Weights of a small GPT-style language model, trained from scratch on English Wikipedia.
Architecture: LayerNorm before each block, biases, tied embeddings.
Each number is 128 + 24 x the weight over its row's rms, rounded and kept within 0 to 255. Layers, rows and columns count from 0. The size above them is the row's rms in percent of the matrix's.

# layer 2 attention key, 512x512, rms 0.0262, rows 377-383, columns 256-383
size [138 120 127 122 123 144 106]
[[ 65 158 115 110 111 124 130 130 138 155 108 106 134 171  86  98 133 177 134 133 164 168 131 127 132 135 148 101 152 163 151 166 129 126 133 139 115 112  84 160 145 153 147 143 133 110 185 187 124 140  91 152 128 110 160 156  94  84 122 102  91  85 136 135 120 133 145 109  87  83 106 148 129 135 149 115 131 117 127 145 130 153 141 127  97 122 144 132 126  94  95  78 156 123 159 103 142 122 112 149 105 118 144 129 134 125 133 205 125 123 143 144 149 226 117 137 128 158 153 141 144 148 138 179 126 127 168 125]
 [115 152 110 177 107 124 147 153 104 102 146 107 138 141 146 112 146 146 152 165 120 116 135 122 157  91 135 108 127  77 100 136 114 138 143 129 146 145 121 102 141 130 132 141 140 164  92 186 116 152 125 163 118 140 144 101 141  93 133 102 177 133 117 145 148 156  89 152 170  92  93 111 135 133 125 110 112 144 121  73 126 135 179 113 100 134  80 130 148 128 164 132  76 135 111 129 113 125 143 134 121 125 124 133 124 182 148 133 145 121 151 124 107 119 121 120 133 138  87 130  93 132  98 111 124 130 127 112]
 [ 88 129  99 102 123 136  91 164 147  82 120 155 128 178 104  75 117 136 133 113 134 151 104 150 131 147 155 111 114 166 141 100 142 142 111 128  87  95  75 142 145 164 128 169 124 154 148 128 134 128 144 152 107 109 143 136 107 160 121 135 113 126 149 140 190 104 120 132 107 100  91 110 102 146 126 143 109 112 119 144 127 186  66  91 174 143 132 145 107 125  77  81 126 140 132 160 140 114  94 159 113 124 123 136 133 128 148 141 140 130 165 138 117 136 104 131 169 105 131 137 156 148 123 152 107 127 149 132]
 [150  81 161 201 105  98 138  79 138 139 170 134 143  80 138 166  96 102 124 121 142 123 100 112 103 139 139 113 152 132 122 135 155 110 156 118 135 133 176 138 115  99 132 114 142 137  90 156 132 107 110 139 127  99  76  92 150 131 136 131 108 153 114 137 137 149 142 118 130 140 118 130 148 119 145 115 141 133 160 105 110  96 133 185 106 119 126 129 145 136 167 141 106 154 111 129 130 108 137 135 109 127 145 137 132 146 168 117  90 127 132 149 127  32 135 128 126 143  92 127 151 135 101 138  94 123  75 131]
 [198  85 168 110 143 156 118 124 109 121 111 166 108 111 142 141 105 124 119 115 114 138 134 155 102 127 129 130 122 122 132 103  89  94 120 137 116 135 155 145  84 110 118 100 122 141 124  41 151 108 150  97 150 134 137 125 138 158 122 145 120 154 129  76 137  76 158 122 131 155 195 117 130 111 123 125 153 137 136 183 116 119  88 136 176 139 178 121 108 148  85 186 175 145 117 150 134 140 119  84 147 155 121 111 144 104  63 111 118 147 119 117 176 104 141 118 113  87 153 119 119 137 122  76 131 142 125 132]
 [103  90 147 136 116 121 150 137 144 102 145 159 115 167 121 181 132 133  59 146 118 137  70  83 114  99 130 133 142 132 135 129 129 103 116 127 184 110 121 162 103 128 146 138 107 205 132 213 142 134 112 143 113 140 141 143  93 134 130  95 127  95 141 135 145 108 129 120 121  93 138 144 116 153 138 107 148 136 102 111 120 120 115 194 143 118 131 140 125  81 127 102 152 146 120 120 169 123 144 145 129 153 137 144 125 171 159 134  81 126 147 144 153  69  86 141 155 130 149 124 156 158 105 141 118 132 124 153]
 [134  76 128 180 110 118 111 154 171 110 166 173 138 154 138 114  91  82 141 118 129 140 116 154 117 162 121 134 108 142 174 157 190 118 124 149 106 162 163 131 139 106 103 164 151 151 122 102 116 132 122 146 103 122 118 119 161 153 113 149 115 160 136 144 164 120 103 157 141  85  76 119 112 149 137 126 134 126 139  66 107  73 156  81 146 129 116 143 114 111 148 138  80 149 110 150 148 118 148 167 128 138 138 138 124 130 150 125 130 107 117 112 128  64  76 118 164  99 123 137 158 135 126 132 109 150 136 109]]
# layer 2 attention query, 512x512, rms 0.0249, rows 378-383, columns 256-383
size [115 118 115 127 131 121]
[[132 169 142 167 103  58 147 129 128 108 126  95 148 139 142 109 169 128 139 140 108 101 118 139 153 125 128 122 122  85 123 154 115 116 137 113 117 122 134 151 127 117 101 128 153 143 134 149 112 164 107 193 142 195 134 100 104  86 133 106 141 138 115 127 109 136 111 199 136 114 113 126 146 124  96  73 113 148 116 111 150 160 156 103 117 139 104 100 176 137 100 127  80 127 118 153  94 141 135 135 118 120 102 150 123 133 150 125 138 128  69 102 145 163  85 131 127 139  93 105 108 127 106 139 112 143 108  87]
 [ 93 132 114  97 140 150 117 168 113 102 144 143  96 130  98 122 128 153 119 120 146 156  83 114 111 159  80 118 114 170 125 112 111 154 131 115 149 113  58 129 164 130 141 172  95 156  71 131 157 162 147 134 113 101 119 122 104 141 115 135 105 129 146 117 165 104 111  83 140 102 116 132 126 148 115 153 122  80 121 128  90 117  45 126 107 112 144 144  86 120 137  98 141 142 109 124 132  99 119 168 141  95 135 115 128 152 126 156 112 145 168 134 107 141 140 166 138 139 134 137 135 102 148 132 127 122 132 133]
 [124 114 140 153 105 108 120 143 138 139 147 142 136 103 165 157 115  76 154 161  78 137 141 123 151 122 188 122 115 130 135 137 206  86 138 139 104 138 179 143 106 114 108 134 134 128 124 133 121 100 148 126 133  70 120 119 188 171 110 133 122 158 136 160 139 163 131 199 145 125 103 117  84 139 157 110 121 130 152 175 108 112 158 149 126 139 105 153 154 147 146 149  81 148 120 127 135  93 134 116  87 117 149 168 133 123 206 110 108 101  95 153 136  63 127 134 128 137  88 123 142 127 108 124  69 140  96 102]
 [179  67 139 122 132 141 127 130 124 137 125 152 128 132 152 157 114 108 141 136 114 166 166 156 101 145 158 144 160 135 149 133 131  89 124 175 135 143 153 123  90 127 123 114 126 138 103 116 149 124 118 102 171  88 130 138 121 149  82 140 112 138 117 138 146 127 175  88 135 123 185 127 138 117 145 127 157 154 141 166 107 123 138 113 157 121 162 152 132 112  91 156 162 168 107 133 156 139 135  89 135 141 124 103 144  79 107 148 102 130 158 137 151  99 141  86 134 102 144 129 109 152 128  79 123 163 130 115]
 [ 88 114 157 120 113 122  99 159 128 105 175 168 105 151 137 170 122 150  48 154  86 147  92  80 116 103 117 112 131 127 114 113 150 113 108 126 156 142 125  90 107 134 131 157 106 196  87 169 155 102 124 104  90 136 114 150 103 149 165 100 151 129 165 146 151 114 116 105 128  93 129 147  98 156 137 133 142 146 109 100  86 117 125 165  92  96 127 130 121 132 134 124 129 149 102 118 168 121 171 149 124 156 131 134 123 155 151 145  98 115 141 144 140  68  96 160 130 101 148 101 126 129 123 115 144 125 118 159]
 [116 122 143 143 112 135 129 154 188 129 163 177 148 135 152 152 102 112 111 180 120 148 104 154 119 153 127 146  99 158 158 160 183  92 138 151  89 138 166  97 100 138  99 146 107 128  95 109 112 132 126 122 123 125 113 136 154 164 146 122 105 133 122 136 142 134  99 110 109  84  88 127 143 158 147 166 118  98 153 102 117  85 121  85 108 139 119 155 136 119 164 115  62 141 140 107 152  98 153 186 135 121 178 140 160 155 172 119 123 116 115 141 143 115 111 175 140 145 141 122 126 117 127 153 112 118 113 107]]
# layer 2 attention value, 512x512, rms 0.0184, rows 320-340, columns 256-383
size [111 100 105 102  94 103 107 109  99 107  96 108 102 106 104 104 118  98  98 107 106]
[[ 95 129 131 153 127 112  50 137 120 129  94 145 105 109  94 103 119 144 168 126 139  96 138 124  94  81 151 106 127 195 132 113 127 135 138 111 123 145 114 133 107 160 142 130  93 101 123 134 157 159 176 132 110  85 166 123  67 139 121 162 124 169 131 141 164 104 104 126 108 120 126 116 133 126 135 116 120  83 136 132 148 112 139 144 114 161 108 120 127 158 130  97 125 155 107 152 118 123 105 159 123  86 159 135 108  94 158  78 161 159 126 140 117 116 141 119 157 126 133 132 137 171 100  94  89 116 135 148]
 [ 97 133 114 118 145 150 111 145 166 116  88 135 156 126  96 137 156 106 120 140 127  97 134 110 135  94 112 156 124 137 104  85 124 156 121 116 117 120 120 156 147 110 132 130  97 124 114 131 119 194 175  97 105 119 110 140 167 134 143 100 108 116  99 161 125 122 139 105 137 102 135 151 144 120 103 143 123 107  92 140 162 103  86 146 150 137  98 144 143 158 151 121 144 176 153  94 115 116 121 110 102  62  90 153 125 138 135 116 132 130 126 151 152 147 146 146 136 139 147 157 166 130 130 138  91 132 177 108]
 [114  82 155 118 110 105 109 114  70 125 142 117 105 147 104  95  83 101 147  97  89 129 115 140  76 123 174  76 125 141 101 122  94 105 132 123 132  77 166  48 146 114 108 137 172 136 140 132 106 131 125 140 131 143 170 160 159 125 121 142 135 131 142 121 131 144 128 144 144 149 104  90 139 135 142 137 104 108 120 130 141 178 129 152 138 171  94  88  96 120  56 152 132 171 101 114 125 133 125 144 105 110 102 143 123 137 184 166 136 159 140 132 112 107 156 130 124 133 149 127 128 162  88 139  84 126 129 110]
 [131 102 155  72 129 111 144 109 188 132 121 119 135 139 120 162  52 147 128 155 114 135 120 131 124 143 152 128 121 197 131 119 111 167 122 163 116 134 156 106 117 120 132 161 123  85 108 101 136 105 163 127 177  95 119 135 101 162 126 132 120 117 124 133 119 101 124  96 132 130 109 132 131 113 192 189 125 106 154 128 146 138 163 142 106 105 104 107 162 131 150 166 122 147 135  92 143 107 136 102 155  97 142 136 104 102 106 164  89 113 111  94 197 112 153 150 146 141 146 138 168 102 190 146 146 122 145  90]
 [128 140 161 138  99 142  80 173 180 108 115 133 144 114  96 143 126 121 134 109 128 116 121 153 172  68 136 146 143 125 149  55 120 162 120 175 167 143 131 145 145 129 138 130 129 125 105  68 128 102 163 127  89 113 136 138 114 115 122 138 155 146 142 143 157 176 138 131 160 120 123 128 121 117 100 127 123  98 123 114 129 166 148 185 148 151 103 144 103 109 137  78 122 168 101  93 144 133 143 163 117  83 111 131  88 175 173 160 125 141 130 138  99 120 115 112 158 101 131 142 112 123 130 147 102 122 146 147]
 [147  98 163 109 103 114 101 159 118 161  84 167 118 121 121  90 140 130 140 123 118 137 201 149 119  95 118 127 133 119 143 117 131 201 126 137 130 121 151 104  99 134 112 139 192 137 151 104 142  90 143 124 112 118 182 122 113  88 130 133 144 146 101 156 128 136 137 149 156 124 113 148 149 104 115 166 119 164 139  75 104 111 151 148 138 177 116 110 127 140 190 131 112 117 130 168 131 108 142 151 113 100 165 155 140 122 136 130 149  96 125 167 104 120  42 110 154 117 118 148  75 140 119 140 117 110  83 112]
 [133  86 105 149 132 122 107 104  97 115 155 140  83  77 150 119 130 121 111 141 136  98 125 156  94 150 134 163 120 159 138 164 110  72 142 119 162 119 116 121  79 147 133 136 119  91 133 120 117 147 123 119 158 157 152 138  88 134 115 138 136 150 133  94 113 122 108 119 121 125 123 106 138 177 126 122  96 142 118 126 120  99 139 130 102 126 125 120 148 157 122 108 119 117 126 149 163 127 106 187 179 110 106 150 124  59 143  87 123 148 111 151  94 106 105 143  91 120 118 127 133  91  98 126 112 147 103 133]
 [107 116 146 151  85 124 104  84  77 110 162 125 111 143 145 137 138  99 110  89 108 102 118 189 123  67 132 127 118  92  88 135  97 157 142 122 134 137 132 132 133 127 102 135 158 186 142 128 126 134 129  96  97 134 191 148 129 118 116 144 173 140 140 143 115  90  94 120 115 155 133 106 130 109  96  77 146 124 132 127 128 121 153  92 104 140  71 123 121 130 144 111 109 128 163 138 124 124 131 128 143  65 120 127 119 111 152 121 139 192 140 192  93 112 146 166 144 119 158 147 104 122 114  99 142 130 136 125]
 [159 159 119 154 166 114 119 103 166 152 143 118 144 124 127 153 122 136 147 140 147 139 120 144 169 100 146 183 109 143 131 140 183 160 125 117 122 140 167 166 129 136 127 142 101  97 185  70 127 111 122  77 119 104 120  93  87 119  90 151 174 114 141 127  61  94 121 122 129 144 113 106 123 115 144 130 135 156 146 108 130 107  98 134 141 110 113 119 139 156 152 105  99 126 115 115 142 116 119 149 125  99 138 159 130  77 130 110 121  99 140 163 111 134 147 119 134 129  80 139 159  97 161  86 125 154 139  72]
 [ 96 111 139 122 116 146  75 122  58 129 137 161 128 107 106 100 143 125 134 126 122  94 100 134  95 114 130 152 126 145 106 124 110 126 147 123 141 113 129 143 139 163 126 140 160 137 128 120 136 165 129 110 120 126 210 147 111 141 148 135 140  98 109 156 143 120 112 128 125 165 128 126 140  94 133 111 109 130 113 164 160 103 116 146 132 138 145 134 119 166 204  99 104 121 105 126 117 107 114 127 162  71 144 151 135 113 154  93 134 130 139 171  88 102  91 130 155 121 124 146 105  66 121  91  87 123 137 118]
 [163 174 121 120 110 128 132 161 157 135 141 146 134  90 137 138 113 110 116 180 152 158  97 143 152  80 125 130 131 104 138 133 152 149 139 136 126 128 123  97  97 145 122 150 134 143 160 116 137 105 128 145 147 115 118 138  78 124  99 139 121 154 129  97  98 137 147 129 138 130 129 118 145  97 153 121 109  97 114 148 117 171 154 175  94 139 115  94 130 114  87 120 110 100  86  56 116 114 123 124 109 175 135 139 117 154 150 135 137  69 150 159 117 116 127 112 133 110 153 123 104 131 173 124 149 114 158 120]
 [108 157 123 108 127 122 131 109 110 137 126 112 129 107 139 121 151 103 148 144 135 145 140 176 142 124 112 182 126 124 130 172 145  87 137 104 132 129 108 121 144 148 131 159 127  96  96 153 125 124 132 104 152 141 137 108 131 121 129  82 114  92 101 163 107  96 134 137 117 110 131 134 131 131 143 146 115 125 116 110 134  31 177  93 100  70 130 113 124 125 189 154 114 106 133 122 125 152 123 133 129 188 132 108 143 114 135  89 130  54 122 196 119 145 129 117  82 115 118 121 115 101 108  64 142 150 155 121]
 [163 140 166 126 136 112 141 105 168 160 145 153 168 130 162 171 172 121 131 161 175 120 144 126 166 115  93 144 136 112 157 144 140 142 129 128 128 109 127 171 108 110 138 166 171 158 153 101 134 126 112 125 110 133 118 102 127 110 126 177 128 102 122 130  96 152 151 141 157 140 115  57 123  92 117 106 152 148 135 142 157  96 126 130 150 121 174 113 144 158 138 106 109 116  80 127 136 137 116 136 144 178 111 143 175 154 136  91 107  69 126 120 112 131  78  96 121 104 116 131 123 142 168  92 142 141 127 123]
 [105 161  89 127  95 153 142 100 103 144 146  94 119 128 119 156 174 122 133  92 109 123 136 176 129 174 122 145 139  69 132 154 131 124  90 121 128 127 132 149 116 116 142 141 104 130  95 133 119 112 131 118 161 106 146 115 127  97 128 107 168 148 123 140 117 128  85 112 134  90 151 124 117 127  95 130 158 130  73 131 133 130 158  92 128  95 135 145 132 148 197 109 121 154 141 114 126 141 139 117 102  79  96 111 121 111 103 186 128 143 126 135 111 155 119 118 141 141 135 135  97 102 141  90 137 132 171 164]
 [114 106 117 133 170 162  91 152 114 103  73 128 167  93  98  89 122 158 159 125 157  86 144 110 135 151 121 128 132 122 138 124 133  45 142 128 136 108 100  73 165 142 122 130 113 131 102 113 111 152 150 174 127  97 102 141 121 128 125 159 107  81 100 125 164 173 176 128 136 132 157 132 115 140 107 146  88  98 110 137 173 129 102 133 137 120 101 112 112 118  94 119 126 161 127 154 119 158 123 181  97 127  92  84 109 119 127 138 156 154 102 149 125 124 153 121 157 105 118 131 115 144 147 154 129 115 160 165]
 [113 130 140 140 121 129 188 160 166 144 147 117 118 134 128 142  70 147  97 163 132 188 134 108 118  42 125 176 143 129 117 137 131 161 132 105 117 186  87 161 152 121 130 130 161 124 120 133 142 141 121  85 135 117  94 137 106 146 128 141 123 148 144  95  75 103 153 112 112  83 146 137 144 124 105  90 115 130 162 143  99 121 127 158 121 167 158 143 128  84 139 139 140  96  78 109 131 134 102  87 160 173  99 132 122  76 104 109 103 138 116 109 133  91 149 114 130 110 132 113 192 106 179 151 152 155 144 104]
 [128 157 150 108  95 131  95 128 126 166 155 125 148 122 146 143 198 157 113 140 105 148 103 118 114 122 114 178 138 100 114 142 142 146 143 113 114 131 116 150 120 141 119 116 143 162 128 119 150 109 108 137 133 151 176 101  99 132 147 110 142 140 179 192 167 127  73 134 132 112 125  93 135  96 152  55 118 129 106 150 161 113 111  94 152 107 127 166 116 122  98  95 111 179 165 155 132 106 168 104 129 116 102 144 183 131 158 117 139 138 143 144 101  96 132 139 145 159 116 133  95 152 108 120  74 131 158 121]
 [ 76 147 120 111 120 126 140 152 146  96 131 116 121 163 106  83 119 126 160  89  81 102 131 149 137  79  96  91 135 122 103 111  93  68 134 104 123 124 121  70 141  87 131  97 147 120 124 119 132 130 141 129 128 127 152 171 125  92 115 115 104 172 129 128 146 149 112 140 141 132 110 106 123 177 131 122 104  80 112 118 151 158 129 141 142 163 133 141 126  95  69 148 158 180 181 100  82  93 128 120 124  87 143  85 105 135 120 132 154 164 119 125 198 142 137 147 131 160 152 129 110 162 121 144 106 106 138 146]
 [139  89 123 167 140 128 101 106 102 159 163 112 134 162 130 139 151 153  88 113 129 102 155 114  80 143 183 135 119 139 128 154 135  98 131 158 126  97 115 138 120 137 141 140  85 115 165 135 143 103 110 103 127 120 146 150 151 135 126 132 133 100 123 127 135 145 123 126 120  92 146 125 128  99 137  99 119 121 143 142 168 131 105  98 107 136 141 155 106 129 110 109 102 155 155 175 128 160 140 141 116 146 138 136 143 117 149 165 140 165 130 133 124 158 129 122 153 151 105 114 169 185 109 141 113 122 124 126]
 [ 88 124 120 137 149  86 175  89 107 134 148 119  94 138  97  92  69 145 139 147 128 120 112 149  65 124 137  65 122 167 111 156 120 115 149 127 120 153 117 125 121 138 124 108 143 104 133 151 136 166 134 134 164 142 167 164 110 117 125 106 121 131 129 104 145 121 140 148 114 128 127 146 153 137 125 103 133 100 159 161  95 153 142 120 137 148 126 118 112 142  93 153 143 113 106  91 119 111 113  64 129  98 174 122  83  86 106 137 105 152 112  48 139 126 139 141 138 151 145 121 163 128 150 160 117 127 134 102]
 [131  63 136 124 154  81 129 118 126 132 160 133  90 145 174 107  88 139  94 113 129 130  93 188  82 102 180  83 136 129 132 146 105 139 173 147 107 143 136 151 129 107 120 117 156  87 164 152 163 113 137  96 127 148 124 136 141 167 111 147 162  82 128 124  80 107 145 120 145 124 129 129 142  81 121 133 123 178 149  97 140 104 104 120  98 140 120 131 109 122 101 144  94 117 140 184 128 120 119  84 171 147 125 176 133  61  91 145 107 122 132 112 113 136 154 150 113 132 129 156 117 104 130 134 106 125 168  56]]
# layer 2 attention output (transposed), 512x512, rms 0.0179, rows 320-339, columns 256-383
size [106 100 107  97  89 101  99 103 102 109  97 112 108 112 101  98 119  96 100  90]
[[151 100  98 136 155 103 209 110 127 126 160 131 227 161 144 137 116 116 134 117 104 110 107 133 120 135 136 143 137  97 141 120 173  80  83 145 139 125 141 120 138  97 119 136 193 140  82 156 116 149  85 125 139 121 116 118 135 134 156 141 141 125 112 106  91 122 164 148 136 125 129 129 125 118 127 145 140 156  95 115 113 139 146 130 148  89 144 104 119 128 127 151 141 112 142 139 107 132 123 110 150 192  75 108 131 127  98 132 112 142 132  98 159 124 117 109  80 114 174 158 114 112 131 143 149 119 108 121]
 [117 109 138 113 108 117 170 193 109 145 189 113 168 127 144 123 117 164 148 133 145 112 151 130 166 177 123 100 102 117 120 144 132 111 113 103  85 121 140 109  80 122 117 149 153 124 119 131 135 115  74 134 139 133 117 153 130 126 146 150 176 139 160 100 132 125 149  99 139 137 138 154 107 140 130 120 126 124 116 116 133 139 154 126 123  83 134 146 114 112 132 121  81 108 152 137 107 136 114 119 126 157 148 170 122 150 110 110 149 114 129 114 142 125 138 143 110 118 144 105  96 146 105 145 154 145  97 125]
 [140 126  88 111 120 116 109  47 126 126 110 136 122 110 112 140 147 160 126 173 183 143 142 164 132 104 153 136 140 119 167 118 148 171 144 145 178 158 122 148 156 161 149 153 117 144  96 103  93 152 123 107 139 126 142 107 120 154 100 125 129 130 108 118 130 116 156 124  95 119 107 150 116 116 103 142 147 161 114 127  93  80 101 107 134 146 131  79  97 141 164 131 130  61 100 126 112  99  82 140 147 132 122  95 136 109 154 107  76 132 133 155 150 127  90 150 101  81 112 135 147 107 129  92 163 155 129 107]
 [118 150 116 157 116 114 144 136  91 140 151 168 140 158 115 130 155 121 135 130 134  94 116 138 172 109 113 146 123 111 113 142 140  93 148 106 160 121  53  95 138 135 108 121 119 157 139 163 101 120  97 153 110 148  90  94 154 102 129 114 147 151 126 114 134 148  79 192 146 112 133 103 134 138 107 107 119 144  92  95 176 138  98 158 136 103 127 166 142 137 113  98 147  72 108 144 140 114 123 146 100 130 103 133  99 134 168 162 101 131 110 114 131 131 146 139 126 106 134 101 105 136  75 157 132  91 119 151]
 [145  98 124 133 138 102 170  35 107  90 121 118 110 130 153 120 107 156 175 134 151 106 134 111 123 134 106 134 152 104 128 145  91 169 125  93 108 118 136 119  99 142  87 108  94  89 126 156 166 174 139 141 120  95  70 141 137 124 150 101 161 137 120 145  75  88 147 103  70 129 123 132 113  80 159  94 127 100 150 122 119 124 124 114 123 126 146 115 114 156 167 165 172 120 146 157  96 146 120  81 130 193 152 122 158 109  95 108 147 114 124 153 157 140 161 126 130 122 152 106 123 161 123 121 121 113 136 140]
 [125 123 139 116 158 119 133  89 127  97 148 130 149 140 138 152 115 144 133 150 142 126  75 110 105 169 123 123 158 159 108 132  95 127 126 154 118 170 127 135 135 114  65  93  98 122  89 130  98 165 109 130 137 108 116 147 171 161 102 144  99 110 159  87 172 122 156 142 111 128 129 178 103 132 144 111 112 115  92 150 149 134  97 101 155 129 142 101 131 118 128 105 145 139 108  80 162 165  90 106 107 172 121  91 145 130 133 158  61 125 145 136 164 151 171 102 113 111 129  80 180  96 100 116 151 144 158 144]
 [123 130 118 127 181 113 139  94 113 131 104 130 134 156 142 154  99 153 127 130 153 180 110 113 122 133 100  96 165  76 143 120 188 131 108 144 111 110 126 117 141  83 128 126 162 126  93 139 119 132 133  96 172  92 128 149 152 111 140 138 131  91 124 126 134 118 140 132 120 150 127 126 164  97 157 142 158 129 131 116 141 162 166 124 156 142 149 106 119 105 146 127 113 132 139 104  91 126 175  93 116 170 128 104 131 142 149 169  98 123 151 138 168 118 156 111 138  94 185 106 137 162 138 145 115 133 111 114]
 [141 149  95 110 148 108 103 139 153 122  94 121 141  86  87 129 109 154 115 135 125 152 136 115 114 121 143 113 145 145 144 123 135 125 138 173 114 110 144 159 158 161 147 155 110  88 110 121 144 152 102  94 134 122 139 150 157 160 132 123 134 134 135 143 135 107 172 111 117 115 117 184 104 151 130 146 132 123  95 116 143  99  96 133 142 147 140  63  92 133 114 148 124 142 127  99 125 156 104 124 165 166 116 100 153 123  93 144 130 131 131  89 127 125  85 113  60 134 142 101 164 129 130 106 136 173 133 144]
 [ 90 126 135 112  88 142 128 157 115  70 131 165 114 128 108 134 159 144 110 160 103 152 139 139 119 133 107 100 149 129 118 154  81 116 158 151 168  75  93 132 135 105 107  63  91 178 129 145 110 178 121 119 139 167 136 109 163 130 109 105  92 107  96 147 167 131 140 128 154 127 149 125 113 132 100 129 107 123 126 119 137 159 138 125 130 162 122 167 143 105  86 134 148 131 115 142 122 123 156 104 146 168 131  92 128 137 115 122  87 126 133 138 116 133 160 124 124  84 166 142 103 133 120 150 121 110 160 162]
 [143 114  98 110 151 114 157 146 172 119 149 106 151 130 128 166 112 131 143 120 112 110 139 118 166 161 155 111 138 100 124 123 139 151 103 156 116 163 146 105  90 103 115  91 140 105  72 114 124 121 116 120 180 110 117 143 145 119  99 169  99 139 141  99 117 110 191 124 132  92 118 152 159 149 135 133 142 111 101 106 125 144 147 127 145 111 126  75 109 109 123 145 125 119 147 102 120 164 116 108 102 236 131 103 142 138 144 125 117 141 127 112 126 157 152 128 140 170 117  76 105 163 113 139 148 143 115 115]
 [119 122 125 113 106 123 103  94 111 128 103 139 124 114  99 146 128 177 147 114 109  64 175 111 156 123 171 131 155 141 129  89  83 151 111 112 142  95 131 141 133 104 126 115 140 107 126 111 116 137 138 141 127 134 108  82 165 136 133 138 167 137 110 142 145 105 137 120 124 162 106 145 102 137 105  83 143 130 112 134 112 120  81 122 127 133 148 127  88 172 174 150 186 128 145 179 118 122 109 138 136 138 120  99 142  96 101 148 138 150 127  92  92 147 107 123  87 137 149 135 116 142 127 112  86 136 149 130]
 [ 93 141 158 127 106 162 103 255 144 117 125 124 155  98 121 119 114 146  97 113 120 138 124  99 125 150 147  94  93 125 128 102 132 139 102 136 119 154 137 145  75 114 139  79 150 147 154 101 120  96  82  94 138 149 118 138 142 144 124 175 145 161 140 139 163 140 132  87 169 135 130 173 132 119  84 157 129 104 158 151 134 153 111 135 148 175 117 210 109 106 119 110 147 160 138 127 157 130 123 125 149 131 145 156 122 134 137 129 145 128 137  83  94 106 118 139 173 161 131 127 105 133 162 126 126 113 146 130]
 [107 151 134  98  94 170 103  97 126 110 109 111  68 121 105 110 150 117 112 125  41 112 131 100  95 135 113 139 141 135  86 112  53 143 143 159 132 132 147 119 180 119 132  83  59 115 155 128 131 126 144 170 138 129 155 169 104 115 131 128  95 153 147 128 137 118  82 101 108 114 122 137 146 178 150  97 115 139 137 139  78 167 116 130 130 148 118 166 131 116 124 150 167 151 160 142 125 161 125 151 120 109 157 127  87 130 102 136 176 145 141 126 100 142 118 100 135 151 104 126 115 153 132 123  79 115 182 146]
 [108 111 133 153 172 124  99 183 158 108 147 153 111  99 111 135  83 121 147 135 137 179 107  99  99 126 128 124 120 152 142 139 128 136 174 115  52 125 133 116 101 145 100 129 125 138 120 102 178 125 121  89 136 115  87 155 170 138  83 118 110 137 120 136 159 145 191  87 130 139 128 157 149 123 137 148 131 112 202 135 158 106 141 137 127 156 129 123 138  85 112 120 147 154 137 136 154 144 109 144 121 166 187 150 123 125 128  83 122  90 111 152 153  95 123 116 164 156 120 130 129 124 135 116 127 134 160 145]
 [104 131 130 140 130 115 170  60 120 152 195 111 127 148 163 120 104 106 141 129 157 105 108 134  88 115 125 120 134 114 125 124 146 163 113 134  91 142 158 121  83 151 130 121 155 117 138 167 135  69 135 164 154 112 125  97 160 120 140 137 147 186 122 106 118 112 107 123 100 110 123 143 140 125 144 121 139 140  78 160 110 131  99 108 154  94 152 108 153 147 165 156 125 113 146 135 131 147 106 117 142 104 133 142 156 134 157 111  71 130 133 124 162 112  95 130 128 131 135 114 102 133 137 122 133 137  91  89]
 [126 146 122 110 103  96  93 140 124 129  93 111 125 152 125 130 140 128 130 122 132  89 174 144 187 144 135 108 106 131 113 117 106 115  90 116 175  72 112 103 115 142 118 161 110 116 175 120 124 136 137 175 123 159 143 108 119 101 170 127 138  98 124 120 138 106 114 192 147 166  75  85 101 124 157 116 146 135 108  97 122 139 121 149 103  84 112  98 100 183 102 125 147 124 174 131 105  84 147 152 141 109 103 155 120 146 130 157 198 138 136  90 138 202 116 138  84 124 143 119 111 139 107 132 112 130  96 132]
 [118 108 116 122 142 143 165 162 121 121  62 128 103 112  92 120 126 136 123 142 124  96 141 153 175 124 132 114  95 145 108 128 112 116 153 150  98 124 191 130 155 121 140  58 135 127 137 118 132 117 117 106 114 115 120 169 124 123  95 119 110 116 117 104 109 128 205 109 158 119 152 155 120 149  96 175 140 112 177 100  98 130 162 134 115 171 118 111  93 108 111 137 148 101 100 127 152 158  86 120 130 134 193 142 116 166 103  86 161  88 106 141 135 170 162 144 151 134  98 106 137 123 145 103 159 136 129 157]
 [145  99 116 165 105 133 151 124 127 126 121 133 167 105 125 122 119 164 116 169 176 137 117 110 123 131 164 134  83 132 149 103 151 126 135 141 120 136 157 158 115 179 118 123 126 126 109 155 108 127  95 119  97 115 111 101 135 137 167 143 186 136 149 126 115 130 165  86 117 118 141 181 100 101 108 163 126 117 106 121 129 107 101 100 120 119 137 121 114 172 146 133 117 107  80 142 163 161 118 108 150 141 106 132 169 117 126 105 102 129 126 128 105  72 100 130  83  98 142 121 158 109 119 100 177 144  86 132]
 [ 79 112 121 108 163 111 149 101 142 124 118 139  78 117 109 121 120  59 148 170 117 172  99 147 135 105 111 131 151 141 118 144 134 128 149 137 124 107 133 126 187 139 133 109 138 162 142 113 149 133 174 125 129 134 151 115 119 108  94 103  97 125  77 114 128 133 129 152 131 123 137 109 162 126 138 153 129 167 139 139 115 147 162 129 159 133 100  93 154 112 133 116 140  99 107 112 117 126 131 165 116 105 136 156  91 145 129  94 105 113 127 157 186 135 135 115 129 114 102 143 120  86 125 147 125 139 105  91]
 [137 122 105 154 139 117 128 126 151 167  97 155 168 158 123 135 151  90 113  98 128 134 109 117 168 103 150 187 125 132 169 128 187  84 116 138 176 110 122 113 141 136 136 176 168 119 100 138  85 138 140 142 115 134 145  91 112 152 116 161 148 103 101 118 105 124 135 198 140 112  96  75 103 122 153 128 120 162  39 103 123 136 128 175  95 110 124  73 139 120 151 106 114 107 136 129 137 106 126 156 109 122  82 130 134 163 168 137 128 158 130 144 162 140 115 143 130 102 118 136 151 124  98 153 146 162 103 112]]